config = dict(
    n_layer=11,
    head_dim=64,
    vocab_size=8192,
    activation='swiglu',
    rope_base=10000.0,
    rope_fraction=1.0,
    bias='none',
    tie_embeddings=False,
    parallel_block=False,
    init_std_o=0.0732,
    init_std_down=0.0843,
    warmup_steps=50,
    schedule='wsd',
    seq_len=1024,
    dataset='wikipedia_en',
)
Each number is 500 + 40 x the weight over its row's rms, rounded and kept within 0 to 999. Layers, rows and columns count from 0. Numbers have three digits each. The size before them is the row's rms in percent of the matrix's.

# layer 4 attention key, 128x128, rms 0.059, rows 10-31, columns 64-127
093:567430498525543522433494542471474553546493504497473482497540617521531420501437493500475541443427480425516441522551533510494532548490475533498543487519428488479517474459563518442518454562466477
109:465548517458466539486441551493500482483532501502477483530520503440452524435508464464545471521375491529461440550517418483513485479518458481516479512485481514579537472507490468511505461482412619
089:412528472513415496453487491463433517590510546493504552464508546471533472489543520503463536480427485500506478480522484480473491518500448495507496500496490511507523465441450525453456470574546417
105:497520476473504498457519494461486518496516478509592502542583512566492493507506571507489526555495494474431512588535431515476473379472476467507487465489447476514529495520458497490467503447527453
085:552543506447534513512484504455511531550479536532524490513487501517475536507458587581476458549516443549508583530539435521480533482487480423553414500586438465487480479419484542483425540485438511
082:525522490453434497552533485463410466533530486483456470495499527520535434465476509441543424576409527500532533542477531513554480515463436471534530453506523490600546436524420529409478539500506411
110:479429519579478441485543462492438427516465420468490504441514483510509549446504567507499572437533490440527553425473495489531534484520527482487547516570487492450462507517445461487507420505556526
091:562509459507441552470445550525505469487569547496470471427396557503462455525494504511515497482507397512472457469471561472524460466433540524451552505436520501562539476527543554546437483519462461
094:539476517472526419502477499530456443520565526536491500515470557498515511517542451515501500475542506468541539451486521469487439513514531525442569498538483443473476488557516585556525537516454575
115:433477477511476588467567572437434537480439539505514499485530590497462427462472502575507515483428537500447473508577558504497499504538404499572511453411490477541510460439494503482476478491482474
107:516537585479479461561492513532578541467467406489524480564543467510524493557457552526555457539507551534515519524458448565517499498427531540525531518541514456489560493490501565496506586509452475
091:519501434567519511529460536456481502488482489529538521533527455557469457521455489594528482453512566486543501456552538538515454482489531579499391442490492552530544599458480460536553489497475519
097:539493511604472482588507484480489534524575500532409493515490449420506459500516461457529484460498413497498517422493537434504508438564497489547539469503450481578469544435549445479522439485467514
099:545426574520505483470494483530492484527483509553422492429527518499527487502453460475476512495524488546457519485585536522416482516517474557517565463514466409402563531534524488441544482465507466
103:520456457547506475508484468529544440533483442497429458472420481439530520443523432515568495466509515495504550500570540507493532532553512525434456481490465515457460522497502514423590471524501517
107:441501535522535571504449520448496509531518495528422526491443521427556462480451536561488532440456531435515509501520492504503456460557438459506480497532491536471507453452434484524567523530468512
104:548465490542458477516494562550484481525477482511506467446461514421467450496529591487501503550499500517466496491542553474539447455502528528521456469498474389473426465503514541551521540536569511
099:445519509488430436491459514500510527521474537506559495562571471488511540516489523407517414506580490524463486547418462486539503466450409528488532571521497526528484502589504549479440574547548471
092:534527448430520491485522467507561471544529522535484553502486585495496442536536496521512536521442581563426427421541468472479456538424582540568484605568530525485504495507552492571511549540444483
101:521484495426481498537459522489502462469455565569483529532439524517499452467556486521514549529422455531458504471518503476547496497561517478506580539461474458476561525496439510484451470469508569
106:590440481481450467442541483553444473578510513530570466485485472447500461434500497467518503481525516452481521503444481468483510544516521495524441449546566410543510527509562543525512489549492537
095:546422494538487490501529602533506472573494475534493465507565546448391488477574569500512528473492488482439508527511493519482571494503562498510554477530587529514469495425610528539549527512500484
# layer 4 attention query, 128x128, rms 0.0589, rows 11-31, columns 64-127
107:532546517500516547608457461488494434519554537534434543426447518480491549582477492493519550421505488511505447506464465474470544542495470490534503526502500555411495507498493442533449566492469544
103:460487537525450507591463544524422500545463413456494542493500500574485420475481486475560411493405575486465505510458505548519578450484468492555520524428496529500484469535453445516536509523525438
130:509500455510481489433566423432552475449532462543507539547477465563569596527499485513535588550538440577501516451463510507490538477472506514474469431536514500511485570532466469467514566536509552
108:456513447514512514559536435510568541472481571527601440460491531529498508516533477430491509511501567508529513476569495451492396454487495478507417481448501423507449520508543558567562498476466509
092:471443455453464462441456496488483515525556494491475515442526518525478477475510458532501510470440434569447467485454564470469481472495541521494586501440483539548504538556507456476525483578512484
109:510534504421471495487538472503512485526550406500475549458491505523507493518537501541511505486516490449437424462487471531493580448486547516535466561493501573496486489500540488517455563484510582
095:552451516542502542565497460482476483512493486484455457486515513444539478474537421461548472507479448564450514543488524595529536451572459548528569489433549464528469429439491493510515497483533467
102:509489522467462523469491507497474478541546473502556507424477479556510507514472480465536500492540511519517512500431525452492440428491536493509487515432524471515548504478442473496451595517474574
080:481432570510504487556498551484537468566456492494502530547526551464455466479487467565520549444428524502458524519618552504479531495527443540502511520437397533517516510431499521486493464556535608
107:527536459442507480434556451522633500480482571516491501497516460444456500493479484522529537528477505510473496472468472452499505492544549533538416510539549535437508531459506516502551498466471581
108:546529436609518482483561515470487435507460512503511495485546517528478467483518478516527507542530516539547555485502551495494514532545516464560543496483474461478547490480516559487534496518520477
096:452540456510490490500540391532467462550463455560419504483527496530448491486547555503480424537493514508526536494436588553507571545543475534483503497543472471520431517546499462468484495565499475
109:487442516474499455432430479436530438488398507461581472517451524465494558503570405470528507497508529537471412519447543529542463444516531515516512472514504543477493542509535433434567529477421568
110:429496499460499496474458509528540591471462545508511473488478477476506513492505465479539527489507417587400500529534547470459554475503580491565567524547529474479471526565473529525444471551546488
104:502433514506519564530528551467518436513479492467515494392429488478466505515502425473480476524554538467448494497485605468462521487498499506568501476533574463541495482455491523474494545481506367
120:571488456457530478534506468526558465480539431560535489479443461469461552553491462556560470505467436490499539442500568565485524507572482512488454498588477482444493504495536544495448416481546520
105:488465449505455465474501498506502452466486539522471508430524513458563491442503506445530451457475460518490523491544504551507545580509540490518503508519451452478472431430530576572483493548424541
103:486474476553543506525511510571524484499479492400514499495468485583503476488528534507516486632526467487513583487489495446487465519476443464521503473504486436459564445436443599493512483480510514
107:558504533365518466532462470495496502405528539473550446512506482480562440549507445496574573528458506503542526420477517511484451512561511452490500479474558476493503499452512485539486477503541502
108:466461525544526471465524461496472529495518472556537450522557493436462485376529517515472471391453470409422497476482539473445515524484497486475518453468472462529523474493426503493427575503505490
104:473444515513471561472482544487477472491536439526435499467559496519503492522447536524442573532514477466519537547524537476597542475544501432516505436556489484461478480521501542543511473478528496